Weights of a small transformer language model.
Size: 20 layers, MLP 512 SwiGLU, vocabulary 2878, 9.99M parameters.
Architecture: RMSNorm before each block, no biases in attention or MLP, untied embeddings.
Each number is 500 + 50 x the weight over its row's rms, rounded and kept within 0 to 999. Layers, rows and columns count from 0. Numbers have three digits each. The size before them is the row's rms in percent of the matrix's.

# layer 7 attention key, 192x192, rms 0.0809, rows 178-191, columns 64-127
090:479508547547537508517502489461531578567543576590550512501575533463535560510567467456505429471467556532461565486513464524516513530448514361497540530482384580430448492579494563473563514536487494
093:522459540532564385536462498540482463507517600467525434438538518483460459519496435477444585497456494568441432503516475467499416523429568525486493468494411479445522416503496473566605459583562524
106:443477462503474636459475455530564488469459610424453490490497500462480551544498624549484554497404519536437557554493551659552502390439469587588499531517463471639489609558578469498462475429504516
116:417558578585488412457465491521580499521512415542522519573494543491520500477590472494543497448543554407538561560501539439541507442386404494481457353481529479471463543518480482422597485577482504
108:537435499467452498447549481494462563446470516533439472505555512532513554583505533441525564447568539491470430480532439463521433521373505608465486549462432461502531442539486480521455504545478482
122:419546460563478536546473436449415430494503442531441516503495550481511523521453497565576566468512512494603601607523535442512522501427390490427517466445491540506496534432464553495478469485452475
128:378481522508446474449469544480517452495485357516490524498565514395501388480546447539537476461546476530574466500451538510443454526435398335369482509493514459461536510495437442455524460487511408
126:474431493497453456441540529506443608490588603406461533473539470514563549517500521533511588505568472509453540474547488534484429565449447559462514459547489486496452477497452541430486516513477374
106:513528585396487397472530479515495430533551556569468467576522445573561566535513436519542569490435468375483480548534481468533509543468463436476564530544595472505456541519454366509512472603493461
119:515526468554439442540605552425461487522470446340495546525621485493504548527399500509511549570594483524495438457545473424517420461475512529512474547426556455513433523477549481529478582577505539
128:430467631460460485405531470516514528482432556541441531535459519525529414462533485459444563556472510486525528522480513558517525502546485457510416589461525554448488542560486462493462552444498557
132:493437487455470506525545539497612490516480443537416425494520513514447493488490500512477475608500424520489533467483502532464454543498485585512560513591528427510583432495448524529502388487662514
134:527534402452403566478452495510489538543478528524491486488401409549474507449502465499463486495508495479548569542466557580380527507590468459471463532515568500512463482453610543450521512365579539
133:451500516478572523478515494588437532558461469451531490465448514475506530523511535564556442511466427473534535495491545483525463517541607404450501543469513519470440493498511509523513549595485366
# layer 7 attention query, 192x192, rms 0.0765, rows 179-191, columns 64-127
096:600542450522496509527561510442529492510506520496485425480453443477467600554513571477450433389552387489527515506563376496435543542608555396607518474473558559435463554450537530372527557501442420
091:517487427455483499438566512453470414566481453557464496446482487494454418430551474525458507516561502514490501521556496473517440441535509591524428519458434498530436559393508533443560506557580566
119:573497490495409498459491553457486511482532440515562582418537470511408399431536553476504518452500546573463371521490503507461529498448462529477451489504437622475530481509536515569437549603428523
104:436529567516576542458523557536482508498434532460453458460456472493452557477461526534441448466579503496475465581534513487440523538532454534465451466502460473475484545418429459479502491541494485
109:553466412466549571568471483584570443535556438506422506504492465496455471501614561481513509536466436478464486469510516503421475528600494457562577542481519482465457470427548451477510537619465475
111:581447468531459487509424483466472505539477502536495570483507479527546489548490483569507511459457468515494486376553483499453571580503500501498525541446470412532515455583595450614526454498531525
106:519510449433520476455586479517484453565503433491526524543482475497511483405504533499475458463543458536570450504573545582493441387532534393502561498472359507458522623441517573504537506595576498
110:498423573509589462526530506483470523509603568438480505534444499500586509593506463451455480500522413523465535557501463541455518500498431464502612458540518384555500537452489486465487514553607496
109:511605499343487520526478518460454583514546500474505534451424482551582504452491486552552547468472500386516528492530447507492420394461442507524515509475503486399486489399437424548432476495518521
118:430534630600479527531531503514433569509393476526476552521527460541541515507530523496492484559476496521461436394469464411589492518473555548440492492447509580537581429469503464491556497550493494
123:474476481629500505448557492474474498573472501491488574496487443511580455555568559545434481493418531472528530459504570553530436501502508510460562506429500573529463450491484501406569560522522415
126:480519521478580582453482533503630503542519523537501466513472419460550578424523496583570432592459476494573501475479446495533523608566462476500548517486649486481545491503511540495469487425486543
126:465468436568480527483409521514498502503531459492532466569528528531495411592478462514538532496482486467508501586409448449522458393464528486486479409517495463558430412541437529546500591502474547
# layer 7 attention value, 192x192, rms 0.0678, rows 160-191, columns 64-127
112:500525463505451412467539502498480476455508555432548515435472455568493491400534512462577498539567428463453365544468505511564448500470520581469488439508557449587537572444437580569461530519517519
112:493615505626493506483566485501415540543484491491504502476434433467497535445403438477408529545523563525537482564523445509516503571480448478456539565580513485476465453539491430400571344456479432
108:434461548461478523430559463528527478454507489488597592455450554539566522466516596469621462498524495555553442581537550512451463561429519592554543536522551597453498497490560538461490563502508423
120:491535478445459521532474573578504502479473494581465480544519511517550503432527421407496445505465518405394569533510390534520563504477509652456544507530466436506571506582470480473507618552571542
113:483565623465506439551528520543495501486561451468461532489608484604466520494349461544456549459534503532525386443580481505464499476419615603546503354478516484431478495512485626513542532473493482
117:520547458450528470480634565434551500528519490494493496376510399540539478527479520505579451574541522500548442550515424458570549441533446549519480502436548458500487581489428503543412633491539445
119:592544562502543543503416593443480475502546491538508548522522443476508438482489497473417483482475589549521538465589478584436563493468505631471522532544487530361516587409489475451502554473488467
105:429454495464514443567450538490455459380463548529490489507445512445541445516500511467476495481406455452518456440479489467424569381587578478571571512455493497472490533578371433542586392441460402
122:599502471432476622485509512504508435517483516449499489483508599527469452556429468502574481501610447427519585508571504440413521602502430521461537516491561429447455424568532516516510526432519485
109:546456507508557480560469469557449451526453548490559462421515502532545559530482467549482574427431517616465484522504524531452536500559534482444572490541464425575463506498542449414544502605585514
126:570420498527486526534534589479513466527551575442415541515548477501460564605523489554443452537464524582570524537460488592485519439473472516578455426562478440522544537608444491496418502449438371
112:449480520517506488509467504514438552493560609398491563435476548439537456458490585438523435476507599463521480488535442547460526568481464579569489534535511535510562508508505615529484574519493356
105:478495538515574505442527436429602578503605484515475523551492502410538536569481531498548466423486489436404466533497520544524523529532465481480532539432492516524407547498442518521535426428521387
110:512531599554516490457436536506624539487513481510518510533429516546452481513440495437552396452478484430477459465476439500463512506427406573530584429525538404486461429593427550471548580536473432
121:387459521446500519552530462554440466502561492504466494541452433495514520511445497555565512556559554539504470548485447444485439403512527483430542545499525464530506495512470432479484469523422554
108:575432531425449539444457477527444563469427403412511506466465400452479521598586525540439482495457493424507563416436546486503519493607481457441506454414556479472550484504549508465565557487517565
107:575481562374455501444475478465501557544428544455471538462533508547613512496552481459483492567364456469543642407563535468479510407525538421534520482464519489545534435529517571471532481540552478
125:453555452540500487539528534486428504505419491506532374556436593420526477410532519526509478536519409536456434462521562493509545583552452440521505562471491443541543488461522455469565524518468519
102:436451485505436463490484644443550512471446562476508475541529505449425555549485517576538428476470505579521509519583581509534527577467535451425564444539500489564497531469461545566543480415486470
114:462588491507423481549458427467517519427499469535440448561530516533496498503472497533593510422456450512504460420544470461439507498510479513432586517438508543558460442512501484528417471624455539
099:507427456463532553502556499652520616477476444528596489546495531532462475454504435510519460425499462451622563451476547469561495550421478493496402567536525438401491480536534516516513602437618511
112:532488487488510507501523522429456523529534440487508570497489588522519396489522618497502494528413473487494478468381516478489492598476452505454440463523550530472458423534435538495472590529475518
114:582478446467471364495522474503493455521512441504503475588539547481495491509431557620444476535494507503505366457444573494463532485516467552434527498396450474539453537561512492476512489428469432
113:514491422493507410552469568507515584539485506501474511526517516556485556573620487490548470567586431544571569539465384437464512489565566507561478543551552450488592367507521527480498509496572534
118:423597508523491524497486438457551522554483528613455398519446485492441490483413489508576480463554395525538524425474464417511506603536410478539598481506478569470493531509415464470457469500578537
116:403470527457502369515552433464405449548448506473500489508523475515436476639574521494618548506496526503522495467401431526540535502549561432473454469500532440459461525463517422365482562517481605
104:468539587451581551486468532571520489528578414440486462471534498421474436474541491490493552481488549497499519533565624544476463516482477453457470572475463547534619464468544459615536551497505488
117:561437489499463505435493550428459523498511491463434535535504550465444399394474496377484434542523487492559409506502420481509483543459471463481506488560479515429491558404500480482453532515500354
106:453544468440420585415532513481483459527508505542538509490527513512494525471527421588494607524493539513496563441513587488457498467434532555571484440535469502588449499455631525474435546454543477
103:329505491461538574492545481526590492427546445532483574429474492510475492498409473516543482544430533434432435483513500398458544492564579492478513562493578475476514493529475463442532508607525540
110:524468509492460551498600458509513569473480563485531560582420517518493516438460510514433544485469589475616542510532560538511542395529519474473441538526534530472474515523569533422606476521548540
114:433527424458573567425445518496469482526503508520389501506568567440399469432489494541489495441503504550577534485533506587582569530582508528590525483535568611547457490469514511557496544467465548
# layer 7 attention output (transposed), 192x192, rms 0.128, rows 160-191, columns 64-127
110:478489503478512496527448524508533526460518509468404416563526483526390506559433396581458533479505588507596499528535461499522413467500546580491521508404469544523452350515498531438581472542477536
107:405512578472461458486510462558504491526439401392385563510504563528500537468544452509563561450485497551492406494497572506559504463497464519540592480552420476487457511423449546533357514485536511
101:519530443441514548531501567426570566524554422590359462509522409554492555414493451441488574471522561472475455452474390472522539472488471519503442373415494477540485594453492523488428529582372515
115:511498459394437469462470454475385505540549559416476496567515521429507489583456490584579447543529469487491540518462526454465513451440486537389486494450550517541531479538528614423537427477438478
109:470465420542495499577499513577472451488520527464506529512438568514485488525534489493609508555563523472471519515453520481546494567432462499521412596424421539467437438540464488502470503525425564
106:507504449450439582536456527510617524500486364511517489483427465507448493429570476490600572544537504506580461577413478483489518517625603511416461517460528562539510474448472459486573489549526506
107:490460486514455486419440512506560490539381546529457474540508472502483538528534509494469423457516529463465494494468582459543444517505410447474418476661482562587481538505574488450494483521562581
100:410467417500475486522448503482498492481616470540524535537530555498583464444472571447533554469523548457499431519472548483519436555450433522440533472520490534516498518407545588517413476475392483
109:479519551497637561534481573522544519522465505568601543464503497457506496570591480475478478390508464540557441496513578469540562504393440401554521463505535527522526540535437546422487493465469510
103:557439516469492532495422451445628570446516530510460456471552510473465581427538447580547563618549551503425558490551452549456456610536435458541416526451564493521469512523644504493427521427477510
110:493475460488499498587571427496401569568491513494583463489448469438598491507478477485487475525496495503395509456553591547391425534534461494469462544493551403470490446424412481430468539583521486
106:500488514475535502439511477518511443528518530501533448561522573545492555542517500493531536459484509498466450453577495584469469453489449509506464470509526518589423422450504526568550505555451476
100:464474517399549571501453548558471481530468465537548456548429525528494517449586550528451548510477454493526524417435433406469522435527452420518452357526534522525572563509526404598465469486453454
103:527555533459442488489540470477508431530564465517521438496537452482509409580493492490476566471510477401438441544475497412435445457495564508534489561502461549567419532352561518575499390514568550
115:581541533564427482475528502510453536532525491495519526438518542504412492481515440474541515470423536499500498503494585449585452510470485478505455571477523494472615492537492542566463481415510516
101:582537493553493498536497543548465404555500495528604483449566549502417472518444522564517501469612536524398523533456478462419472504455515457505505540495474505382478500466446512516445516501522399
102:539577547516490522485490563539526417496562503523504510456451519530513427532474554499581530420518530557567452481463431475489556407577546439529554447531498476571476516362495463417415498478444535
112:590502518465484574466522382500574366539506514456509515520501479475496557451571464412511464385475543539624514518472436572538545549486451528467483482472459418443551488573499505492397521515520475
100:496563589555525488521566499598544476511518528467553596479434517477469499474575512508512492558491533520537477489474408545505463596423383498385506499395461558507506460443424536471578528450522574
109:573432453461475429571580588415562508510596548490577526547497507414472512451609476535586453470381494545545520484499527420506436503449487565499494496529435545415547528551517428558526440454402443
098:551519511443490373529531455427540605459509527470510502550445513519487606494487633501442455450573507499481450432501545492582503461557569571460542463460597491531518531556520442429525451519512390
108:452512464475500451532537509448504489502446567473540503485604458558476536460441543427469491510500394486571510507591594525514499424580530533471461621572425445479543548457531561543530474550503593
105:496447473484572477471478473558559548490571433533555541524483489393499513514363468562477571457512474536483623478493523440426568591485551559509475535514458433507535483582445459513485547545525501
112:472528486501503463451459461436462381612517494484453487470476480512525514509438524458539501598441504546560413460483480653536449448505593516576477507560473467504547494501502541517481465485421435
110:573480465546503601546461476508491507392483468448602553487533525529649470598571470562508458527482577481569483552582453461503460487549554446505517548538395542533542510464491469499492507570467516
109:576582456436444443507482501544543358375465487509493442427498585508520561489460501594514512523479522562521553536498442466556523547594436398563465464504480530430537519568451471570511465467514471
100:403470558501508483514506435558479518510464579534547498533512540588479565430528512453436458490588490486492443542373453411464518455487597443507483434607501518516453506545473441495438518505482542
109:389499525423484473433503536492545546407431514465482485423464556544437461519432473464512467517481500495571422501531472549559444493583458485469471447556573550480506523451497503487441523519506590
103:536476472582452455490495505409514474451426518519438533491513513449502467494513445491494570598518436460480561466491431483419482400495502444533572505508505572528476454501413426469513397514440517
100:551561474572479457490479455492442581454562471510572515509569509518391510521512575466544523549505451453588465548453489522548515552431413566478568510425405505389571490547517439559485522449476468
102:456588452551538451486493470532543481580514496359449475505479538548547528489455472522486441415583475412425482477421554507458541412527441447502465488442485507440524494490455434560418590495449476
112:509481544564532460432477376403542508469465502481497581462441400491589559478491457526538498513549495513564426560597402399465489552478513471494614482503513449484475515359444455413478451527565502
# layer 7 MLP gate, 512x192, rms 0.16, rows 0-40, columns 64-127
090:525419458541447558510572533514479516518439521497565504547464533460557510510509512459492510463581466522435511586497412507590437598450457457568490497485600468520533583446613499449553526546488502
100:485397482427473370500531425449507470450459514429551553565449420562501512510496503489443452496623554473570488471485475537558506475591448452549495471411539473457451467428534412491542513578438458
103:627496512552579452560451493493437469549402435483474441522476499448558447531463447470456441494523489457439504523508582448459540568526451507553459459580534463475481507594451489580508495489355493
101:531484465437499454508535571564466469382431523477544518521456533529443461497466613540598528455446462467531492471562503546578547513561481462539499507506489543502563506426468500516486581518498563
099:493585508546454464565492497508476569491487496498515480420523393499460437457491554527418593430447485427421443518501541491557537482538455543527539440524423554484490571448419476478474537509509510
115:533457423493512471497540541477507408473426525513525439492569535516596475531538524481526577492549507552465391444590514437466512478506430465478464453512485523493505469443549444462493466397541506
105:551504478582391527444467525529373517425401414433513455486523443459455452490470504532492438409489497404483585601448527497423449500508505394464618458613460467486471488500491438518508478477409515
101:458538428550574473501507534518448499454562485491434508507453502438568572535426499544519540396479486503524506500474516573346525473457596543522484464536516484440495503586440512411493510482489553
086:555475518396473466450522437495569504563476616438532396476440415474482494446405512498517449470534486399522454532580492485485444558468451544418462445548490529472477469461406437450491452533537520
102:485458512504544573481602496541524547367611486541500515466591414520490553480417481499464522380531515493486610539493474582572395502467436512439425494499529519457516551530448446503456542525460525
112:414485510488431358479444490501475531562508566493523546498477390484481439498539463516406434537501506552502562445472541482546478478436607499569476486540519540532426575501541549514534553507490505
102:549423519456426560544419548556525526416475491541438539496505533443509572439438566461558538461557452440529519492505539525487482600436437572505493513473397531505431488481557503543516553554629521
100:498488590499486497417440484463582433510460447513484521578477493406468458621549424565487532519529392493471508441463481473590547507445420532565473547458495479459490558446542435454525494421395470
103:573562531441559518455450530495477521416508456344499481496525531450478474531529539561557431530390471449476494464494559466520489516467572545523566504500596534472508576506496520517406487481558550
097:457418599503495576547478416511436430503485530484475476505535556501534497502501557539467499514496595480524489562481396530477429480470480461523507479400507527510547433483462555544525454641485413
106:518558586557498568502496511442489429532474441456364468426492469575472463458557401512499459531458558531582567556481451508476513468549634473495530541501504519451574529516500454451531484374445511
099:516507415434522472500543487531531499508519448557476428482545574463508462535528455597520509512557502524529521574502510514535494587499483428507592552551499455439502388552498441574473474542540460
097:491480502558521577523497491483471528402540500506527514438426513470566585528491485453563530449616422571462450501467445502542520435484532524449484490563626431544499560531508475534579497453496476
093:583430496420422541437455500466393468499529451455485433539476586502511561504544511541489534480391521495545501589401451487532417428467495503418400477523465493402462447473483648583507445548562514
098:515515451428539526519561496600477549510449546460507589503426499532610480492546441477405443509490464528434419484481472459533554588479432483464528501495540481475571564590456534543517517467504535
102:499513500496503558466460499477533568490558423508605510489616548463573514507491435558494519558392453511553524528472485488579513514461466530570373566545501499502491591474568579488465537520602495
098:517514443467506523529489547536593475427537480468494480477442513542500547494481533497468475427490481452434491476484509423379502481526449597480533460602478422522484423589521530584582490483535491
103:556534476565535494489480418434487503427478536465576439493468534584615533557521515539479465482403544562485548459488599568463356561562464480472486451438521576480475492468512543549571451469532449
094:534580401559500514476405488486425388481508373497451472457535445512523467549528458494469469567525466493488511457506563466533521428540531547527420513471526512520475490511485523464536480483500466
102:541558400409555521517520482490455435472450587534470559535470471478428554525476477458483542542550462532543523514495538498532441502445456537521483571419481447455525461451502481513402515511414428
097:550552502524485470471489462606545489479512426515507553486550565505499460466511353464405493466468502454416637475502483578531451589509519494548503522575552511551531459516550467492422575484543560
092:529529448507520417546470477413568517453494490544501524516505474433516560507517548484600545565452484465553549479423504503570515533449526490480436521531446432499452491446520471489536386456569488
099:526480552455513443483478511472525555401594556395530503506476499511494525497417432415503453493476484540421545481459552472398549448554480566347439505543398483517485406509567490540480477484509517
104:556557543469482547523422576542584527547468581471456630507496493510443424525442407503483388491504448538529573518597488525543474422466538586560528485452490497462549501578436536588549480442542572
099:479477548587527576429470543466479506454423547480412550607481400515455489487491528506415495535524497537468524527472510513495529470533533446462539467493481463543527535462510455507569423518515451
104:489442497490496601452542456472490481519481537512506567440491559579522498499502478454504542562469524498436513587542459417554479466331540415505424529508549442486452497536536515455490521495415461
103:541563484618502547448471542405478530502587539488398586486571518431466498585387523554543457509518546537483540520488495456484550574504517480549557527553494536466487514428484568476486559437460439
086:571391466444514493517574455409493530481489523520454420422496478557533580511459544461452530496465532531495497483480486400427568451485568490531507517499610505499461429493459456444553506423509500
092:513485556539524487379544425527597550463519524465491399491382477477530474485547464495402459468573488449472482515466461553462474465554472519419470506522491493483530482459499462520574467499507565
089:566549434505503542540422526513522597431558474451479584528559471565467582540525476515419512578518410587463519600466544498578523370583410542462512486551443474539453555463486545518494513524556540
092:513530475410579528476607381493507439466527452443446498457460507534445517479461429494524456547541474517471558591502540503508436559499412496444452473477475550484436458514436488526523531493580522
108:454478462589549515468530492534415556464509566460471515551507482410499534495502471501478508573440572585483452503481445400499539451523506530479564524574494474418534431487507477542492542517568476
100:482547535461479497475563512532504494516528473572467595568558425452467583523528495371545571470547568565500521535467434506425408514449439449442480489537521517540558512462515539436490538498487460
106:513527460536486531510519522521533545537470537531588477517435569563581484495446552565557565456536475491529387526512394467520515504588490443556558441485468515532488422459404461551520598529470443
110:427391549388560483424502556485590472538519501467386485476538564547498454602490459562448483480510508500504560467481501445524502501448444566562543407474450435544487514475451505540503615447530486
096:531451525490547501466524534597493503470382545538523415465564579601573492486487485531428496440533448529476527517546549494531527441531509424502516515489471496538490560561528487484521514505515526
# layer 7 MLP up, 512x192, rms 0.155, rows 0-40, columns 64-127
087:439502554474525565551421539400477488541477422499475461570541493452468503531549507537447470466522479578492551465500581559509511483580596542500429567527546524479427539518527558388534600490479409
098:466581534428502499523486454484494470482466598541469485563511422612482523522616548431442561570490588495497525412533489453574383499513564482536479502582524490447565454579465465431507493521527442
100:441503571552473499496460582507538562542441534424566493454569558469476556437418543538526550509578420521580417461581510568521430489475503567442458519521533458531474570529481531522497362514448528
105:474522528561492454537558493403521490517527582510535574418480438459538555442515454432504482533567548595594484543529524511445538495523501581508551630455515372429468543564537458511449484520574478
095:478477548494480412564433520454513498479479568508508525453484455529368511511441415567420591639519502472480432508518483465495493548600520486516594490554464590606507467467461516519518526497499560
102:503581441486521463428563530452451323383516438483487499551584434571508552596518553477481434518485543601488447503511499524582520471462486465433559494585524578477501556470487491418532504472514459
097:577544531435489556549594479574549401495515541493538478524552535491469476488455534526457477622575519475420500518418489392556492500433476606447502598575543497417588534574446516484470575546507510
104:467486389457560461572590488475517529516460524518450530513459520485437516513520482553550478495451569561591510482537561526466514586577471577553523539560382559562399534468495460426485483500416473
087:440502551469499539482491511509534447520490488484449494478531494511609409426557549479472495492460453539499517439542542515572474528439522373505480427408456545498491531594470555534428563406419534
104:397500427500520574460623480532498489519493437541442598582548375527471478498485548466572464522513480544550455431493465580547523486517473526493464515474450466551460364523538411447612534507462474
107:554426555534486497488450482526517528485429391566382517523512440478489512583447462462521471488474460564486481519498532557456554531506582420400462504575456581441483468430603497449463496527565456
103:478459603582456571592526535475490429554470522501522532535492520458589487590518491448475568543493487516483545431503530551496545457554518493483514473381500464419515546454548514549453458588563492
102:552502668440460491469532506491518404465547502508551526614451485453503498475487544509424467557528475468535486398529551532606502567502526411522560505455594468475490517512473430418556452460511508
102:424461467476531448480481480478458441448579503501520538423428559648459454550485503440497492523498448439439457465419510394533490469522494519581439450456487481567493513496415418610481487563378492
098:457483494498548476606604539535498495466418543528522490440524403434530507599435521478548539539458508513461503428521548480572500523560533538480454512515519533500396545488532452405475457474494402
101:446464615472481435636502529590506487519447546482530490533524500409434512547414567493447468482552424507453361501463465612438496544528472494474575526545628494452363462483522517475508529419510460
097:414485532437549518411486452499534499383493616545545415502412498502464532586482544532553470453396477493492504485519585503541462600423483507538506424465639444528472372412465467503456485514450493
099:530417493446482502503454490505593542527477429473485493494534512359536516496598591538489477459496474570392664502486576514501507540527468477625425486486472534463498514427512459469477474466534426
095:510566456508474596497453450536574485551490466440496446483605526481570532465461512545528435496488551437545480520480557490548533445600478526523482422521411493448541493450399544449520550479467535
096:482390494509395511480482583437498547460502515519455523498466399539443479543471587510523433496587621494509518533534606474512530501539563565520464534515580545502565530479556422566593445471412510
103:536498487469485503511485458396470496536474422558536572502510561486508446577606518494518501402513318555551568416530500509423495504444574409524496516442536466558434434495538453534533473427421486
092:555512599409449569475567536472491557519570444535508484462512532544496591542527480477537462408498514480518571506471535429430580537488553539444588472502524475483580408504532513525478550470542499
101:417581516532488480511544516520523529464491504557558508487490513433435450396499468483557540532521438513515576463518493445525470484424493490461340550443469489514565490512481499467478462526367427
093:488516573462487506387555450475447451437557401437528565428559495464599516505499515537453499477514507466494493489496517412517501474477577432424430432454520561439528520539548486545479444377470505
107:493430445470538497429528467467439553518489541461445448427469499529608523545533469539582489549528500553517411504547500533460552475448510513458552530533443452500497500556567420468529461535539604
093:418500462552456466494468496508446510542521528526498521411507441539598452517480491461463538476535537490483444524505565444423525420477492471533453408465526496453473527550535526468472468593512460
097:433477465527450422496495585507643554484423551549435498414465500563496457540503507481448551466491551481431491503441458428410474457549539540494470376490486554524465410469506535472454517457548489
109:526420474501480462524495503474577427453458435514400505509419531608499540497582489597500444470439473477486497456511627483496459518522472438465525497556449499562442437449498489436506500544568445
114:464494486465437459490552499451401465480485524474600482475492588435489526552511515559563536475436544424558457552427483481447484516527459632587457574487556469429523485575541467505473511544483499
095:476475484509529524481556415504532603497493553475483505534528484546420499551498497594552476478435529404485490487526509480540549556480511473407455515602472458576556458512479555362525379445500452
104:543505497510541469598469453499513503629523495494554516439559503503524537535647544442471426523557521538543472432558442478423562464616501494490460425557359492503543523474596517534495462453524492
101:485517492433531401476456543470364569542487584474574579464508411520551546423467538462460450520480491504348492475555535476508481423589449598505446455566499517477540557471451478510521508472454426
092:571470419518503502552500513430407557566490485550574470547514519622543486443528519529428496540480517500461477473541503499448513555523518518486414496464498428526548463546505476411538510481507468
088:501515475499457500504504429579558520504609578512491575481498538414511487454613529558477411425513606400565538499505550493491499430504437378407485511410493518573588519502473505407554496522465499
096:465499493451475483476504505505540484465377550492550465508538551498440487481552506479514493459469560451556427458514554499474549492447485512636538512474482441452554505534381448561504596499435548
103:481484447525379411478484360486543506471481560504470492539551468450550506509525493493449539479454398454501484545518541444502519556570557482566512485502426512532511486489472548577482473409486500
105:539521473428448498493395548528539436466484584452548595562536466502449426458490453529541371575474490477489489460474530535432519534380509552505509566440553452462469447552475500480450470507577527
101:476481529444507539570488559469551535546460541488562482519526548571544495530511524528530501566511516429577418580582481380499517494535508570520613443447458498504584449549511603597459494492499536
102:501494490508524517511530425529478443386530532496582481539575489543547516524498472519552527409399468468579441475434567517463473466465594525503502592416582525531562466521474405481418399519566586
110:517406560595485449476536484480565492408468506449517424513463526414420607555640569510433458522481498445568440489511519513406518553535443503474509482562516561428508497561517543575467541485394511
108:445430485513509548445478494518570616473458566480540450490433507495532510488546412453526497564467500474588497458449445506552458548571476617473516445442426493561429535494519537429494529474535501
# layer 7 MLP down (transposed), 512x192, rms 0.148, rows 0-40, columns 64-127
092:488517445395571507537411542479467533504480495593526405515453557575477576421497509493524388509484564422410520317461513441439552508542528468555401577551413490564407427445455492449427545491473552
106:559555536529509521484544441538494394528544455531487461478523453578447476465566549504459567490507543520504497361561513468538492494578418508531473527587484486528441527567467481439477516534536504
101:476556461563559520503526445549586528482523574579422523530460521466466526610476541478588548504479553500397470383502449570497512464489580484574478544381424472479483438455505493615455566446499426
102:416505566481515476562433567537499450438571524546494525514459464431472461459498491473461486471470514506478469529530449544484573497513476592462439508576536528560609517461537516406469521486467577
098:520450469613526517444597504394472491530519484453513492539473509515577550475546504528551393526517454498571476494548481515452465503506474442410364506497454416515476517530486499528492488462477475
102:548449512424500606531525429495517517517477411498532460469635514528524624504453473553477475587475519489489486521471469457433498502474419536474436510498474504552427464501454437510560524503519546
096:517495522458502439481491522547494490593480516508512527548508472508487446531509506636519447623535552520542485500437514547471591465574524588560494516570441556557465609462452570542533508424535445
104:572486523382451404481554473472523495602493468458520523507436435418470580545538453510459541536608477515556576537486449477501597588509520440533484477472539550494506556487513544430540544504458505
099:416552466496469477444490479506493530456545602483427418449346434563500507541425489558460567515407483551519470508529498431473516506436492471486510445579475470471514535382487421489525426554526564
101:368573367580545478514452576497566580600476484562502635506469553488471483498510504503452510554576411451420463408593389439540524561506494492454614516381460496515511485481492478538475520547444507
104:535443405438494394484539448534460486486444494473504476563438526501497575487494456486539471439490492396482491459427594492488544508535451490471438521532533500475474533556486611440452484527451478
102:576466542577543595530533581486516486525415579501513526506405480489458434541397634560509610487529526422571449530527522435331515500546516510447501587476525441528495528513480492613482502545488413
104:489525494604557432460473576513569439399383494494511513537475490456493523498453586523449536500534495439520550483512488461473463545511558423495576494479459502490491495517640463503521508536523526
105:555484540413457518503462523592452475514490512537511532480472438434545526565510577515507506457462547420568500555451370525541533402468682457550595480550575477428562538508497524562476532368523506
106:490596466489489503439484536517511544435525507535489403512512418499531497533654467478582493401483542465536447514584432524473508531562618578506441587500473554541394440430498572525396524458460541
097:459529373468472496530543542554626645455501535527580452593478514465521548585495548539528487458481548454503448542505533514373531518411425411408510554527530482606464504511535464544471477592465515
092:461441456408465498508417465512497462512511422380556479568449424504573475552484416337534472523522469500539495519489528533520519437455446522557534538531558568465560469579495482443527452473528438
098:510413488501566521579529466451438498438446524439617463449551484547568424464415419484542464483517445467548441409550487515480475429469594456464622525473611462502478462465485525492432527380507542
103:541476559578416491515457453564563496526479342426567503556539488538512531516488481458546499451529521521551464555465534553441514454467483562512449461446497449568525499494452481382439615409456553
104:511504554535472509435420521537513492511542494368520506523509484500463352471464525487553523570518514423444454483516500468481561446541510494508495421546519585454506503436436527526591440549554439
103:583468520563596566497561525443514479451437458479508429499511439456392489482414547413565538464563492536426549437538506428505385511481518511418568438520533479515486498544544536472523448535548538
097:478482516397521452454476459512455514507462456503555436490507556517611560493585519606493491529508464560525517486458438492508535397428440466412598503514519443506530444534429506537496560483421490
099:408429504497471454481490544532463444472446537493510316507603551487532590449593468462547601547454473539527530501464557549507454514483607516421538517576497489435516470547529461465485425464567567
103:553504515464456487451464502462502539541562520486464439490576459490530585460462513568526559516497407420593474509483547461478483481536422526516540536432555511484533481495454552449549518547361425
103:491385530517423479452507446577495518491558541545454518542460465476606443449497504508513454533507582526444514505500422464453472485463441415514500523527497547457508481493475512504494540479481498
100:433490493540434432491495479585541482456520470594505482523537552490397546449529406463491524404529569466527508509538459576510548481504451555538534534577579516485530453621432527516467556567575546
097:471466434463525519474461514536543534467494629555506530390486493534486529496560545560566529506515473442489514460429441491580513401551508456553416558444514470458591355410505563553474472494619505
104:552436514557528436462489557482496547522463460462502492545559401507586485522462428431541552460456383503447569509547591604580500462505478485514409466539444509401559425557469561518585479361511493
103:523476545492440563467442513512519509553471482561503570472485552520459472465549598497447450485502562503559618547535505586508460405470519523512536512537478486525468503388496520565519484422529455
097:494534507550541486423502507436567455495502400538559583474521464555495464569384582442374524492485586467435600475481438531461482516529564382501512474448388480543550441485521477449539468587603510
095:486481576452538337535486546581403520455522566480458505491486473376425466502532491495447538388521498574596629431475542444477464520472453522539554527577582457558522520529456507476516457463520498
102:591478521490498472478569638507396508512477557465503521573502429561539576488533513575468501558530555489454444534432515505531544514529530520557537435499424502499493521419486588446471439427603422
089:392509519457450484418471484581510426487545432550507496562506507477556449535404505502547384513418489453494487558421496563489503387495494456556487447509495599421505543509399571488528528424551500
094:474492533527550483553497597387577405557445499582589521500489470489469517530500535489478552539549391519435402592489421551518526527560465525493461547564625439461433553551483518565468488508510454
099:561503358464612403529487494525483498429505545539515470495459497494456509582512502529422492553555449478625522530504453484577443556512530534431467548566515416548499489419513570464496497452450563
099:479441524489467463453522461444517540527547457472490504480498506384504546555533579449464538466465395519543430457543453467550467465482562495510579591568481566483500512542503499522448494578598534
101:601520470531421443457487509524552492437467556443579503481492517476540472496548514529527478529542474485518496504421533648506501456664465550447428472532458438492565569531492468559483455430510643
097:574456450382479556507516539450507457582467407476492490548488536518454492553494491567541481585438464468436482504513513545519513499586500553527496557481427419455523554543483473448501408468596470
102:517551551507529474402393554567500572481452393506434576565437582482542503485447571498417565434497408546505527419531496442470422467558470514468536471558521489333514481461475574513534511530505442
102:415422545442412470423468522574505522457447461478505437449472514439611514583565451574533450479439497487518493506453541540501572510532467519542561566539552547470520483467523515489479562499465467
097:518533572398456501465469594517456523549568494503535576419485469532467420519508505473480545518507545394507429455475505522439514526433515506573523492535593603555479456522459534548534482567580535